config.toml
n_layer = 10
d_model = 256
n_head = 2
n_kv_head = 1
head_dim = 128
d_mlp = 704
vocab_size = 4019
activation = "swiglu"
norm = "rmsnorm"
norm_place = "pre"
norm_eps = 1e-06
positions = "rope"
rope_base = 7210.0
rope_fraction = 0.5
qk_norm = false
attn_scale = 0.0884
bias = "none"
tie_embeddings = false
parallel_block = false
init = "uniform"
init_std_qkv = 0.0366
init_std_o = 0.0
init_std_up = 0.0366
init_std_down = 0.0
optimizer = "soap_variant"
lr = 0.00433
lr_mult_qkv = 0.5
lr_mult_o = 1.4
beta1 = 0.95
beta2 = 0.99
lr_head = 0.0059
grad_clip = 2.0
warmup_steps = 200
schedule = "wsd"
decay_fraction = 1.0
decay_shape = "linear"
final_lr_fraction = 0.0
batch_tokens = 32768
seq_len = 256
doc_mask = false
train_tokens = 167100000
steps = 5100
dataset = "wikipedia_en"
Each number is 500 + 40 x the weight over its row's rms, rounded and kept within 0 to 999. Layers, rows and columns count from 0. Numbers have three digits each. The size before them is the row's rms in percent of the matrix's.

# up: layer 3 MLP up, 704x256, rms 0.146, rows 632-666, columns 0-127
# down: layer 3 MLP down (transposed), 704x256, rms 0.136, rows 632-666, columns 0-127
# gate: layer 3 MLP gate, 704x256, rms 0.147, rows 633-667, columns 0-127
up632 099:422537512549511471482480490496573479448479414478478475470501457483489484536502510521463490595519548581488424425503491525449488443523491514490555467453450516484489536425537529547527543437496551423432480461520501434553511496552519484542493496563579449498477498583491546515548513488556575503488485554415478544541475446457473468476493533514439578502507540468440505460473461485488475451452
down632 099:530493424436514495510469489536488486525507417535563539462515521548490545511490464484486530430456528504549558524512529491469435455483482496525483503542487565511528541500445416478515464504435457627539456552487420521473440525492503563497453489446471542477478557452482477454453562529516453542542480440557524490489481502477454444563509504428504508485523498551451498510545541492513555509520
gate633 089:465483407440522538461512488578546432540462538580502552480456418499464497634512463499480471504458497464469443424549538491538462511477529545535502533418465501481507519455558528607489484462535511548505485521552466500514505446514524473436533513575497451418544510446419481506497463531556521519504512554537497534480538554424435556523535583572473506521518493501531517482544498457472489473524
up633 096:534502542519503541473517486475470512548521518410500581577436512511452531527502483464503474510493499579544497503458453483522501495449542561474528432511476464541543424539476506509477531542461525437548507475444529513491564451465500518534493544557456488486522458529516586455505501548486561550524480515499462435545514472525546413516409489430480449495561499452537552498500513465545520437488
down633 091:515506509462514504490481558496533525478504547544458469506492473527518516461498481516524522483477481543552522519476549550535473562470522467470533519533410452508548476466457477525491545462425518505573537454502499481504508522449473482446515434429491454549506429433480472460495558497526503515495489457504553532459468455564489500536431473457536483530424518474547562477543515507474494491528
gate634 099:463502459500532473520513470505518483553516462496507527473447539460490539477564490507540544418486451507508458487404534465576455449539515537480528530554581497526493455479545509531465481543504592457513447538422553472482433473484477527410480564536450506493473537494516531465472533497500489510478454494556496467556525488461494577480428516546480491509491484428537456458528486522481603462525
up634 095:427434535460464438420532427552512450484488492541512468442493482468487557463579549508534593507509537423482450480496452443455599452535521438521516489566522540548549556516478534461444475561567512583471499541530538485452539511491487532514471501441529485486525511498506556437503552442489549492487463509435488498393444429486468471516479521483471583510440448478459561468456517520495538521509
down634 097:499540539569432417446517502467467497439433551434485446485525490569489448550449460523498506491463491494574527464456505486459455500500485530507509543456433487434486401437466528462513547472515462445467469542549504511493545502623539513484487542491504518438507510433500485590503528479526503511525549504480476542532455506576563500498529505414518554516491454471526461510482529577493373524504
gate635 098:579511490557490517551513518471532459378518469470543442588522483499504559520493418411503488503505468509485575525538482493533499495529446547499506478485503454471510526493480467531483503498495470528497521541553465553555418510432449525522420490504485563512445511439487501513530498594480506509521461465463523461452465435594490465495507496564520581503476416539434466430471569469483538502445
up635 093:587502506531456528499452466515446450542516468515481510555488476557517491486537505557527486504525467536460557548481547497531593459512483462502538464502512554465472465559447496488434512449436499498452508468549564413435438465524447508489468493487524478496475489491467564480507477518496584563477482504507568520521489468585465560492570433592499418517479493524509475457531487493579502427526
down635 102:588485550480507534495501469467537473513449479448505516503529551574448445516530457512448464546471514518488498505471546488531467485498449480544487513483515439473486540476518525537491451516430546505541521439482556524491495492322460454554530439479497523461492580459415461459564529470506485519522519470443464444514519417512477536460492493445546470510539547529456440475430590517537528489555
gate636 096:534428478471524534553508486511479468493521502562444486523412412530554528510534424516496555476470536413439474486512495483434568462512462485549498499442521477508522489475439557560517512557546488471535504479520493478514476519464487485510497432520476512453566499518498595471515536556498529480537455420490521448474548472518522512466520541508502468516471389498508568464495464473455562545423
up636 104:517520413514469504534416517497494439526504517514505497547491460477548546553433555432371490547480533434519520479531523496514468489525494420528460480487477481445514454492516527501501518505485483532416443484492539561464526504437544530466505518467426571452534511522514457544502463552505570467469580579497518540456497496523508545424543478501512468458512520437398432448466453467469526466503
down636 106:454487537506489508507516495532493531574477521469491526460570481493469506545494587494531474533517425533481545497460474512471468489518544497562431536469505489549602465476468545423493565446456524516496561468498486494489516483596408521535463555509507507495503475452534488508538503477523498503506496418587591564494452483514508495474474525478599488503529515488510516568483518482484558479532
gate637 091:489536457485476458545465467509518461492572431447523488494512496511512458510486522534513518500474545541559532451619505485536540575539454437495471517550463424442508520395565537487510524455490464467499485560486551518505486517507499457530442486486572442544432483508561561543473540423583515552466548432597525504466516536416515483488522466558537591401515483524533398533429517496469503484512
up637 098:468526534444488514481518445490421518570491508437483539467518480515496497537487537523497497457464517557580516493478574510545536554499463442473517522562424519505483517427429540552504552459432576418492505475428481512514490523637484477608490542473495507464446493461411540538469493527504510506488531488556565536522548491489503469463500541451586542471501513443526461457491511464542528450516
down637 098:535435433470519557487561519500443462537463572478522530521524497531482464493456581502496512485500560509506449506413499466536489497452499504507527462535444537435455534491450510572526584451485455506479507551512467572440476490576571508514494499479571544513514459537471418494493473548440470446467530502507501512490463461563537506458559562405501497502507539532464538502524532496464486527548
gate638 091:431490500464483451525594477541558500477532543512492473495471527542498493452589489475551520494498547487524512472441483596504525492491506465524437486503526539491467485512424496460506470534531514494496505478523505483473505497510445471477549535518438526492435547489486539551563569497493468516429448436495496432477527564528518527527463574517499517578491505568569470521507504535493461474493
up638 088:461526493430488464492502506491511512458553558450482502524529562550513523525503488506607479533534508511550493457501537560535513416446542535545469477555481487460511468535438521498537423491477468568481519476561509419506493504538542395449468505450468498556490556462540466619573564465469524556444483444487401510460494511529482511476487507444505430556493457587477468534556538480484508556479
down638 092:487534465508444441550515486509560516460466440532529607456407466512504497427479443510564546550517508456458487534403520494535456496476506471454478464486488408530512499495527450531578448458495493506480492520481497458527438507449503453507504531436503458523516527421467461554564464495545519500442492459514525479478419515503503434551457544553399530536512517531465514420543511537450510520497
gate639 105:476524584478506514486524439495545509378488539434540511453503483529479579545519521522529475502462538547458516560541506539425457477502522582443526541534545496552456495472511547420402506555538441487469491470542506472483469514425511484366459504538502452498431511502581492531521531441475446505538548435459538460512528434478515549510468463460521522519525485467469503406517512489524542528510
up639 095:499428582500519481528556521500487492545529444445457398468546429488552429480499467467456492491518510512528459486534460497567457547553452526515526493542538567502488499426479478468580468462558442486462497498476460591393519521506496461464471404456434515505529523428461546428456552508458479509503558482428477470516516491523488488514583505452481487501482539469503563528557520470543504565534
down639 105:487545470498522541508476528462522558592523448523518457569434471539558553530486486467510541524477393520568489487501449498535548432462501474509471519597546523439573518501440505529529438557495481510418493575400488526544526574411489562536566510421483491507439547559486517479456585490516569505526517482509524473565475539528522469497556501510499548475455471546500494553497502506528392489537
gate640 093:513527546508525437468502456489502472497518500493498503437487425421460521491493506505457512508473465462525478585546521479473436535474497464502504582538558465489524557579514491511489539568472459511530594510467530533518517608497430488509598540536528493395505491480532479466461508480528413495553569468486551483493552517491411558508508464468461507501471528496566482507484509491514527477522
up640 092:553595484522482520494475478529554483501496422528442473525475461556515519555498531520562456407601480457526515438441488425536506471530529509513487419452451516481499453469576423519509480460498500534493451504530479444549538469389490475486479525483486531513530526458498455555517554530443542542488501503494446522514516512456498526447523532472550528477483514417533497506527529586509524435457
down640 092:467554523536595451498574525505518528493441521589501519488552469488519492473511398475478474516513430440476489548528469535472528523517478459450594555440503508468515538526542436524519530473520520521523483554459500544508533486597514527487525504531475486574520542517524456527528479485491580544611531509453485442523446486459539499463445452496387500500491478500509495507473509446450467579513
gate641 103:516488491417573505522519497585495545484504529517510465499455396505522497477518495511458471493492490475429518440546485507512454563584548497449416521353472476503492527562487412439444462446566506543539453477527489473447523590488548504451506521444477549464552437553490469459457482511435459505467519477457481454521471491546455464490520549493528468478493578500459495501478514497448498451532
up641 110:552550529446462566499499503505500456482490451515551514482491454461545522483448472484401454475470495430460508500491527515476506522494458505423482446493505435570404480553458522517515503578462489526530523470458507479537561410463417433505462474461497469469552492506447484512546490529486517488544498502537435494597418471472452465505483521503465527581468524463463508511577510541474499429498
down641 107:431539546439427486449515526536458504516497516539515476520426527500506480488507448519467481418519469440455550503478490488504493511535491518468469482480398491443494409469488452462492543428520507502460533400559440534495485419563538547505415501550527473510490405480486511563539519505489466465485572549540519438492432477449448507495485458525446496551468454467485530448562542478474521510501
gate642 098:531494469524553481540554546500544554502518490544546507509464516504474587469511552509488478413476564514475561439537513381531566524415427538438492508598467479477594417559537543538493493514460571429513524459548534564470521505534537504457504511484550499523458523428613433460530472503498469406526467466629477475513587442513488527516495486545511513569469523532487542562481478530539508532533
up642 095:499544474485574506467489517441538478522563495478534523485485515507494527572542487494530601464450531494441425474575493449534477503553499509479511559466474548515439496453495461524463488555530528474509439500502470436428524513592498491496515466497497428556593550560510481428475483461473501469523473498479509430452465495477494489519494536545514451546495508505567472514443525501523449588516
down642 102:507527523471564417558416497547497486534525531493457582397450469527486527506469443475502485528484501517466473496559537530539439557499526491488527511508552515569568475489476475547512572559486532439483506484490504489527489469498582493506500528510510519529547415528494443500518575480481454460527496460507497578503446407558456495519465432534495506485438508623456506482492496492471520516495
gate643 101:521489565499534466490480521451537485511584519494476503531484562369509455518547446479528501471533546441524487513480458525502549537502467452432521421484565494515531523564487528503500549544522536502527537540543505460501503467565551551500503504450523449616517535486504525488459592474533546450552484503508464514557523470470504538484527443514392530455500525480539467472412516582512421543506
up643 104:503496527459455467479472529490585436467586495473495508505489572530530508542543505472461512485489554514502440491453586517545519442565505498524461435441479536459479487516526453476477426431490553470533562497503532573478557493553480485531466527543480475464471482438474581583484532484534462506508464604514473511494526543475494530463439507437528627448455503438519479528541521481539583552544
down643 104:441516472429436557514482509471543462485483495538631480488426439486413554449529496533546545533520505606460517501440474500535533483476477473473484516484523515521439462505399477408472520496539477490513489529496500527431486590507526582515448496463571528510488448464513531467519449457484559579451495486527456449521492542434519475538489490515550581471483503571476478542545451490566489525505
gate644 093:547576501489506562559470464537536473486494502473463564490459481492526448502491493536473440478513484554459427495527502562471488438536462532489475492467513484507575492493506487541525557543510517558485474448551620554528509542540465520475557460558453545403472517496488450487419447428461496498509441525363496503507484500520556536509537434469511512455497560520456463512528634503501496500564
up644 098:551485597478531499526483488523479498493464427531569508489490537506484536507461536521456497497507464552506519473424512600463503503482479507505518571456503463527528470518467517516468480517470556529559396485500485535499464464525425492551555481501466526492512471490454501507414482506440490492480496524462434504424484492432549538546464470441540533532494466539498497564548530545452503546462
down644 097:517518546553514522481506512474504499491541449552565477509495530474489469521530490493539507568506541510493514541498475486439495461462481517479482500460489495501487512556506514541510468533505447516589548524470522530425495380455485483456518483476461552568462492520491516479479463468528367468503520510487459553440481459564480486508451465513580504546457545471470546450493506507550522536484
gate645 085:472418591503455521517499559505550517560432526510474462525478557585579518452543425593530518515480484536456457459518426432541436489548574510498559523517480534535546489474522486493473504533496470513518485499475483472471500480549476531520460490442457498560515568484477519510435495463620507521563478487501448475514457490415507489481536508485504435508521494507472539465452494482541566479432
up645 088:547417491462447486533561566463541486498443515492485458544469506537539454510540465523575539509460452494486427544477425509509423468508520489481538537546519477513533503511533520472477540518479506483513492521505517522436541458560467526517552571455480527560482587459509435548474505481581446563564518521499430446469476511443526515493525466479457450547471517542498463575466541485509479542470
down645 092:478495567524471510511528520445567469485482496533473446507493494528525515470493414557500505499506501514466558498490493481534500540504499538469518507497488490538522462491499511467525516508470507495583511432542521531486479534492497518446491483498476495478539605531477488516477513470512476461526467504501493440515486503496471455491504482500516447461485514515505520507540491505520507482489
gate646 103:536542499487497462494506507523467467488514511436519483490518469481488560469563464532456548454470486518472482533514483508446455491528574508527604534452532515511467551416506514505487522528480481464462474510454522549510412570539578494500495512513483500579523503455484521559462433529483417485540445431532470440534513523432536529480565480531453458500491530483445626484473517520464509561518
up646 100:460488514486498489470519506585529524539534382535470495510540472525487533463411410495486515495508510483545494493411566588506555475485520489455434507494578510480490562478512503521461533554448492476530537426497537459466575468482457473427493507495451575569518513482503562536453478540468542480477497483508529578495514464493543466520481462470581468549553517531569477554480560471457555523423
down646 100:554530498574533512490464485450513484477472550519500502516500552507538509474492523553508522564472468505439507492442453564512459430439535531500534390511384545552520427546579443458498461541524473486579538493430516504506494463552530473505457474524521559459432502573513507453506429485501489431428440503504491550530441536497430491432518461533526488519492516509534528515510535486460491516533
gate647 099:497526450514404472495453544496568503475541484545479526542583553556478529576496513478596548526530437503515459457488622559506480462528490539540498451417561487506488516468481512503459466507407606566565552519551514537444523622528566507573501422528510454503485563522576465530485502461571459450475500485493444439548403498518540532446433476514483527502488496467515425519514459450527497472493
up647 099:477594531486409468495508493426512503508423502547476487489500520552449499544505504553479443529514438516503579501449589477536515456398510541479523517533526445468470475475501459542471464506444486532470544495541474489489497536510444534525477468553465474606522558461485427537466490542481529483490468465550499490502446483565512527559560536546497497457557473475479501470484498544515474498516
down647 098:469490558412391501525482530511503498538447485505487539603518562493453534455566534480556534472436515497491488462506524493567466519442453494499495457446512526525511500473508547508508537509497501484530491534521507463490486519341573528521489467492537471433457527428477574540522501504486481523472489522546508456565490548496490522507523528490485525425523552452508411493478544497574479503490
gate648 104:504441502462492523515552466550483539501528535581522473532521448505472530516453488539503465516546596474454530495539577428501502504420540487521495471515526558559494515472487439494513403550565467558529459543473522573513502476536440479492495535550516529483464430497428565479527519520490523545498578489450450492467471501467481448528483522465492530432463543494442565473492466476593527508494
up648 111:520507486499451483449508451451488522514499532509505543485535523426481508546570554468521557567486419531486585486524481505505540545542415495518458584510531554453465488461404492461472500452458504494508513427537434490429496482541500505534485495493511479552484463519582461541434486467481539429501425578531523551532408536520547505511470457442489387459436460524507493565499540599467546431465
down648 106:453494520468527530453474476522495473519512532591434418465581445508436502517487504535532506519494473510488532519464512466588521382445526493515483569479451432527470489421510482480536460554525496505518544575547492461511482521584563502484488513425442482443529450494532542555577493463493520519486495473469529531519521542460481544437487483489505532518526473514482476412509511569485458507506
gate649 097:549523498499527546452543498451491555495484535557483525453436519470498512555610446466541478463493566514449494486440500465488504516446504525482453513525430474518577469528488443489507501490562432466428559501444558471436525450458497482522540482562497500541454553468513584551539502492443459560491459508477481492622499454496592465484497525475450494510510440525513487538556499448526431588499
up649 100:494489480572454496455455446568432523537519477470592489500525417493500465478489487430505462470492475509505600488434395448449518458539503523506457510526459478539562517524443488522510468451498522493463545487515583485521515536418506579526503577497545489471459500519477520583493512572511471574443487540472509515530488501557524522612540508484496467550484488434483496455487502504432450458473
down649 104:483489561492493509494406526508466476490430457523415484526506485488477494590468493631478501532490521558480526538517538508470441520543431492502554500493457563518558514559515462509440519535514512533563511446413483511513488477426557483535463514510565534410465414463429505484490484538444511477484475519435408489491497520488486509483431491467496485462520510483457573523492466489488526485520
gate650 102:509435502487505466446493560471457455483492520493461439540506438546536555469517520537510534500572535533438463495505531523486538454472532503546496467478501584455541439446478573573522501514444523432500411458460476501497538509466495470490464474514501452452502509480435411506485515475570505506501564477454438437482453503516455585471477472481482469503577455482434555475438434441502527514465
up650 094:454562489574495556512488568505447464481510474544492456390475483485502509436569504468532532436480433447587536540497450525540503522501545519538496534496513417451515504517507517530471493540486472480511543478471489513482472483510499512494547424456520469536419558548489465507575463469543499517487534517573516527580502497487461559511542554496527486464539516584480554511513523454537435474524
down650 100:511521498509407480484466503493466490506577518533481494569475502515524494509554540546513481560547472551459507483449496493537451526506507555565527521506504522607502459505478484547476496534556469412540480501502521604492476466515518508467460597494540449497582364499509455503558522469489499541568542542457447497467503518460542477503496360491494493519486484506432428478572532464474514471421
gate651 103:516505551531469574441516572536523572514442528516561518507459507569506560484511487511472525477543513493536435561499496521428495456498557490460486498485504504494508522513533470481518546551524470502514468480432479421584563534519462519515477574475529549480422515553508529545454588516441542481503508465551504582465442491566531536548474558560518533454591494492534544537542488526460513483503
up651 095:507541488513501414497470520496601465479404463572547491449399471528490505493521480493550533521516539481451543510518493462492488496496496516437523401485587516507532476493517532484467534446456564562423542522542551511481517552463452470502467535476442539496500465501515497521509500481516489504444537522493461509516452477488507504597530534498505547463515643506479460470475526519532511520456
down651 093:478451505491436493462563531529439513495426496526481567557516503559523500521461490531540526539521436513494510518489546457442417526439509538442482510456487476552487510472482487463541555455538522488486471500471476518474463472536482470518475435520474536517465415552462497508529508470532526523448520518497516500475491516547485482484445502494535479462549451461523529488524480505424476483523
gate652 092:460574517472548443429483491456526513517526575536486495519525555578490487468531421498472501480490511438503523509467478432492504537492527507530515536567558528463512649557520472528479534546506508504530518521482516479441538520472465437550533460472501521588478467532527533534464558472564485523557538421483466583419517455473505544485489502449491514429471502496547485504493432464484512547514
up652 096:474498586508581524534446536571560486463494534440493490488520474488489490470536503548461484446544478454478519471507524517467452473557493495511496464476522508556526523512509444480456448462551510505479475500481491493528426514454455495501567486507428569450472506495572453423484505577493451466515544545462536483493567395507537484477447492571440476503492505576467528581468547510473543568498
down652 094:484576500488484473480474525484498498462457527429483544533466525494486472479488557485472502553478478472508530483481539497473491499504502412421504452532532447500470571479442432561520484446478531521487550424523491457544447478527432617513444576546454539471476519508475417538553502534497462442566476524559572462521520466514580527488451507436528503455505478511519521465510490513436512421455
gate653 108:455548482560520450512499479516441497476433489449432524500422498503509469547530502440554495495512495535514518446505526475492476459499440514462566438496522477481528484434523502460475508491441462476458538503462476457481452481458520478502510524511475461497501453468455441547518463472489546473555494422501509496587568492461486521521515450526448521462499474500536470540441537512462499542520
up653 106:451476595502488484466505496485507574434511525418505553499437456421440493519499515448476549460611508532485480524504513450538531493466455477561483511525450457501465514566464504473483464570535503561500480577486459512478511512518530551514518547522492389531513476478444484473460553516500456531510495417430552512487523470508490552473462535417491489495484527564452472436499536439466571481498
down653 107:564449435537553499467512547488433526584509453553484561525535473509455511444534513487444470560481564496385467506461500459578545575474493461491495447427463541528450461480450443530504515499507482533462499435485462540487491453461509517490446447508512385533470493537448520530547553537498479529437479525507532495476491508494471505492534501467522496496521538474507532516494512439504488514514
gate654 092:533450484505563424572460513519474508492512513584496439514503426548502490466541527498527591473499572492457421477511449477519481533498505548516494439529551540441520530438523525489473527520528487521480526569563494481538506489424415447501436484517518539538449549513504489498455580497482457456558480533443548494496531484469438456552430498498497439501422469502543469570508469447470571524475
up654 093:581447522544444466484487465546450540512438487615461476526464435457528541479547475437523568477524499519441481436421436542505607523502497471538527535506437482546452524474535508485491541491473503438494557473548487534543544445466434491453503514520540481557446495502511528512488499508486500503532500546476509484498460469458417556563420515527535411529479508482491529528543420467506478496556
down654 106:483506482556424526473470475508487521506502531466494494510549524499549461425458543544503509538422422546529519463464462531507518493479434506529502487501492447527480516462555467471495488542465537460491515473511509531551563547355523552519501486421478519454480542506503503487494481516502484552469479495463471530556500527513561526510544533521500491482526480537473520457489509548498484502563
gate655 099:533482482501406440537509504558492523560571475546431486484587534476557507524457578472507520542493491531525524519538529463483454538541494532556507447455492434419508508463536526588554452522492518489505591479527525586544546488484482493466479501530479512449511509446583544548519417517477500506485580480520501467557555478478467558522527475513485474532452522505495484543530452503474542501461
up655 099:468481423453487502505576498552457460504474478419559525513458513547484532490489533519487470560407466463541517549562516495476474498536612506562526453517498425510489510471523530529471428489527472477515462566507461487580455453476534516547513501500474492492500551458410467508440499523415528535457545502526464540532498463481485450512535453579578503583500467520478599458581478516493501530491
down655 101:429470486526475495549498495456521537513462527578562570511484483453421512543507461543539462553473565474519527498498491534531527548541547500571522524531511507534465577520514627498480590476549479465594481584507559478556531471535460529475527492563485442479504476492458511566585553527486452583497520556505429517503495551458532483399498551458467563463504529518548537508497548529545506445495
gate656 100:505500531512489465513457537494519533596535464497471571504483492469504587505596510577485480520509525491554446512477433524522440477535488473483527546433517465513475535523505490483502494500538537426541560437522472490466482578447486490477426465453471569465478487462508517526492550506514490472484497446406473509517518477532442491555545515529461511534531466442593479518444514419422474479511
up656 095:455507477511452447496503505564483522466534486541513504423500480488487484487535409504498539551494496484455475487503545535537463500454497458511456554525482595494469497494510496490447511479482495480423540517474485488500577464454476500494465493442493456415515444561530445461506502553425462410543571466527513465465468440440578526547452554455543486461504494546491592524508529445522449440425
down656 100:517460503525518509549501540454502540496589537504528461459488527422557506530472437451535524489491518493512516473488594478502480523551508493548496463441441439444524500463481554401481530520456472477557563510500591443433600491571550449415486482489528511462484462511518479478587507464552453478536498532507536498486516512489522528534448516465421453524512488498563490496516562533471423458513
gate657 104:525478571494411479462517469497485516417520525549553499466510510477531468540459409452473547552533533534470489480451492495440441453561492522525576521529558425494525532487479522533472455543485516560504434486617561513569500469490505548549534526541514477473475513516534483537443545511497493530586526444469500547528495508525477535504479484503497542518501555540432493490472473458525493467475
up657 106:546517511426542554478479571592532533444491470518519468546501518587489526463496548514513524520458522455535463530502532506500508553571403492491463484473451445516554431518471485453554463523472504490493525519484503540536595549507431521528532496457465510492543508472506404580460415454526528498504409555469520489520549485511517501459494467397540470521423519509497524472503601549453512530523
down657 108:483536435504458494432526516477552517524522513485529485548487480478536573511466484486562418595464470500479495418484521528554472513505492550486453512483583422534470468503521548525495473451505580524552480507538542426474512520431511536490455586478570514581453490503522491551495415413493566494513480438541494442542515514512538468560497438520517443422486564532549500568532550480474512551562
gate658 098:560564505469460464426490551485517500573503539517497499568532531477501483496482552528444514518468497454547583467537499455446479544470465426513477568467525542455586518453464492529472512472463477498551532524524536504521495485477501474453526462505513471576497492546500581571430537482533485454420522503472477502479455495499494476494539502532473422528475563487535408475442492540476486496503
up658 104:490450540513460620554539508530516431484489540542440535500489517493538553512500479483478561528561510526424480536486458497473510467418461473510501496533504480459459548450456531557489507549493517499507520516492495496502491567521455437557510508422466515488509537524562547482515554553521499557497537481475475486497443475497477510455448530513562471493566535548545541504461453546402490586481
down658 101:584470523451537522521506564498434483513482469501486524462502490538575495443507522539391535471463511430490495411590493567447545483534590441474446510472585519452463526486495492469440569542516520569542477532481530469511552449493445482483503485471592509555481461559483532502522464490503447485599483517537455494537440577461466439538512476506507513494475466518515466494572508535531509546536
gate659 097:504462478406570420425488489452383529466436431481533437472457525558462525521468490458536526449509598511467459484521474456483499523481536427512475467417540438454492533471474459488528574515444539488554441435486502411541540518585559503513453449521502440565501520577516454535512490480541536495468485462464433478559560483441501478467498516494460434464550456461503471507545501502524544536479
up659 098:525506516454502518372533456538590490551529472460448495565469602503507460512554406458510528472508529503530443455513523483505484496569507585475487518550450516529448476571436556508517506527460511541546499502447457496474486489456503460525497491464496449551475488501427491465511517548471520510500534528600552438585522451484489510458479417471569465472503480524483495526531497436499531451492
down659 102:503478427434536502462500537466469491425474443522567482512532562532497544459504498494494497519541508525513447498496460561529460519562501531547491513452559534603547444426540461487516550449551480446513438510455462474493453553558522475435513500459492497508511531486485414562475493501472470453442526543525491523520394452505509501551500496524479467504510480509463512499514505503479530480510
gate660 102:546570471475507564497486400439549519528506474481508445520486477500477428450488441473513549494506493524487495489540556449466515451529570463571458483492486540545480569520473514495493523491515455459545511451526513484470485453481462526452498545481550552559469521497566540412404528549512515504485525552494512529434525548411492571495420499453493429529555492526526483507455476469469439479549
up660 105:519494450483531488551470462542533514447499601429508435480532539485425504534541575509580494465543523541528532453526527580512500432481512493423517473443538510502565505494447529520519494496503522511480511491510493506403434434537542565559510527512565506567530510495499586532466514535451498455484509499493487500462519456482511504509541522493462508498465588462491507480424488479415562500540
down660 103:534523463533530412507504537426427516511559414475509537462461503484458518473497507496491420460520542519450426592488432571583476500504529446553489540466564556512513530493522537552485466483482450555471572481526518506461507498437477543473509500542492537452459506500575461500523541466561542440500524554530478530461505507551479485539518406436460499524537469480431496465502497467504490424438
gate661 099:572453568489491479553493510590540535436426450501524506534529469460500490491509507502464483509501549484515508463495538503546453512573503484506475525517523487531517471525447441502476506510484510575521480553505472491554560512471538482583522538558473509613563469458461412569442503489469468437485513479448479543476460402520501453544452461499502507475504499510527529518487554512480529467451
up661 099:531462521430498472523522499535542444510481412506498525526442450444490440412475540468528524506505485493529490455503550516510464559479534504451465524502453471526521534480488478483512497549479563491513431519550512526518517470496479541489521488492482512538472486456450480447462491491497505443533510553446478462502485461537567498426477472521493527514517522474520479438475533548453449531507
down661 097:593482473471513486515399520489588479453574525521465553585491497524493600456499514522537537488562484512531489522492509494496483439530464424504472520456564487510555538498504551440443505498440518522536516479459537563505485478491487427517479519565557481458544517458505500567477439546529441469491551491471531535524512529519483415583465526503493464536502517577500484453593500453530497493483
gate662 107:537549488447539450505493559477532568515556536472480475453441572499490444523467465510499491464534453491606448564558526449508485530466504529502502478421472497485550518499445538403516455525537431467471506527475479512516610539532461524466443436526547443481468524545476383470430414536482453468492589512440511469478516541496501463509465468483546579477485463525438565498424468507506544489537
up662 090:575441469480610496441591535513475424557513547468539484579512489420491571545505493485444506517508544495473505506439556491447489538485541497435444491515459567517493483475466543486522496547511516513514477537534548555435502511499503530445462517521413474524534513480583531496488610530473489518472416498466527570465525504539493453488544442474469505538504477448476469480522509493531473525423
down662 104:435540500501472477548484527526432540489471490474469533498509481584466548443512533469523534554447494504470431502496508490504473534462516498540490457496476434498512468562592504521470487417592517551448482420467508483500447539488481553532460466470508484510496431489497504497493488488495563482459515495529497474507509432488487559530500489480517493452500448469544470553449489485540513497474
gate663 094:452490474491491438495516518476511567452510501511485556456527478525453511485498526480507516540447480431531430500496536552457528530460487525532466450470441530511472532530494553456474538469463506538533480532518431514509476511429509444469511483506470460498453486514473348478518471458478555470501491520492503546475461470516482454479437570481481471503486405495491526512500451497548516478489
up663 093:455515545528488507523530394410517493515506511460499576480516492464513529505495504455499548513492564563482565461509503457597413421446479482520481488499546533530449477461460477487501501501522519437479626404425555530523457456474509510483525442512480541479549471472492570519505540548500444398476469527475541472427492436524481561518589510557514449442533562484435478486536446468550509530491
down663 093:580492506456540566508496439521471542523515515536534508500523515492521512489521503475505457456521476456499472489496442510499518459466418560497384539538474557483470506516524526446449428534494513433478457491461498522547512524608520427454473445512485461522509479517456442515536389439541461593512503544517542533450524482460497569494530412443427520511509484514526511555498527464495472508485
gate664 107:551424525374556502512489556526550426508480516498435500458469438478427475496519506506498494546569475511461449508514509505523446504564487526491473495614506555496478500538462513487526514483482490520514544456553505490524534520533471515502482499585557476507496510508511482511550525502523512485505516438479553446501494509553498575460492369473517504555520475483552444418471516508459484553557
up664 116:559529410454535496570510492528522455510490473511443500493476444492513480480517557481594510575553513527568549473575467394538492583444471506444473493524462542491486537545542517484477503481490542430530511524497513541489525437445486449497488516496477555528545491528500436485490562538519540525479509421494487543459519517554468483466407473464528492464534469547488524523526486478428539481515
down664 109:547465451408536516473540518468467450536539452486452513463493449461446503445535556450487469487559511504491500594466569514490476501553444535469452453444500470525526485479508508449571509454532508543502471462473535407458542560494484491502478479518488491481534484481504527548499617494545482511438576502471458522489438532536490505425521554525521545545475442513539462495520508530403475406516
gate665 094:483521501504413565451496511477476421496521464453482468563451572474527447460437443551469443437506495448486553508503572496549539514444504513458487520516508477530567596515508404500519487534549454495527486497553511534499555469491487523452509507457470518525490473482477491500532515503460556532534486480529521550433509547513598474556574502473466515499559493518498563539473479545526533513513
up665 095:466532473469559431515505521538505506437462536478496578556541514457488579516499504515483493546508537570515452493501507499404453501530506552567450501472465480464461514510450453504462528443456497542573583511550529558462404506492444457576442487500553459508465424469542529538537487487574506478545520517456494474501474432504422497426526427485458503542518520443517464456454444431555522469496
down665 099:475519515523550537521509494567505466492540489480506503462490496518459514535528534525501481451513452527508523571473471515499526548512507461491420430517467452480474479519488484548489529470530486546508483517510541471464504532552502533506470461517442482512515443487594553477457527496532491534531503536407529409509503450502459490565471453486464482463535446413500484478533485555548517503479
gate666 102:499508452462501447482408546454469480443482493472494485458476540514489453549559522458556452476422545562539495469450486530447521411588611485527559520506478522481468560481511521501574546574491459505543473481470507521524489530619538515556523557486522464498447515466479453477475536462525537441488461476485501485504425585495458538521485463491497530571577495460429557516471487595492485549523
up666 108:523474458569556424510497517529556486494521595481589554488485452497519467484566476531492462390491511499532523431491495436482448551555542456428501467495472482497491471480507478435488407527445490526454525456583485521541541525533488486503479446441479502580488516505539490417491552511425489468511366501482533534429525583496469442501564466460524495445481503513562509532514469476551439552565
down666 105:506534451491475496498559453562495491551480445518458495561486496448479491465521471545444531442516564480486501553475504490487568478471503542539516458548491535499490480521497536472564480496549569440497599490578499528476496480512533564493528451444467426542534359443457531495499450480520464564513467530473519504545547526521479509548443531477482491508506482445474458461534574568550432548487
gate667 099:553511530495514509508565453470479568486432519528482520484503524442495481542447486493503549491525536531466514409464528517430413447454516476447575485522482525420552476510529493483427420484494567468484436459497472480479484514563535515493439510476580526473508445497432547578489503523510437472484574503496560442472465441487429488490449463505480506518501454529427496534547446500464514480516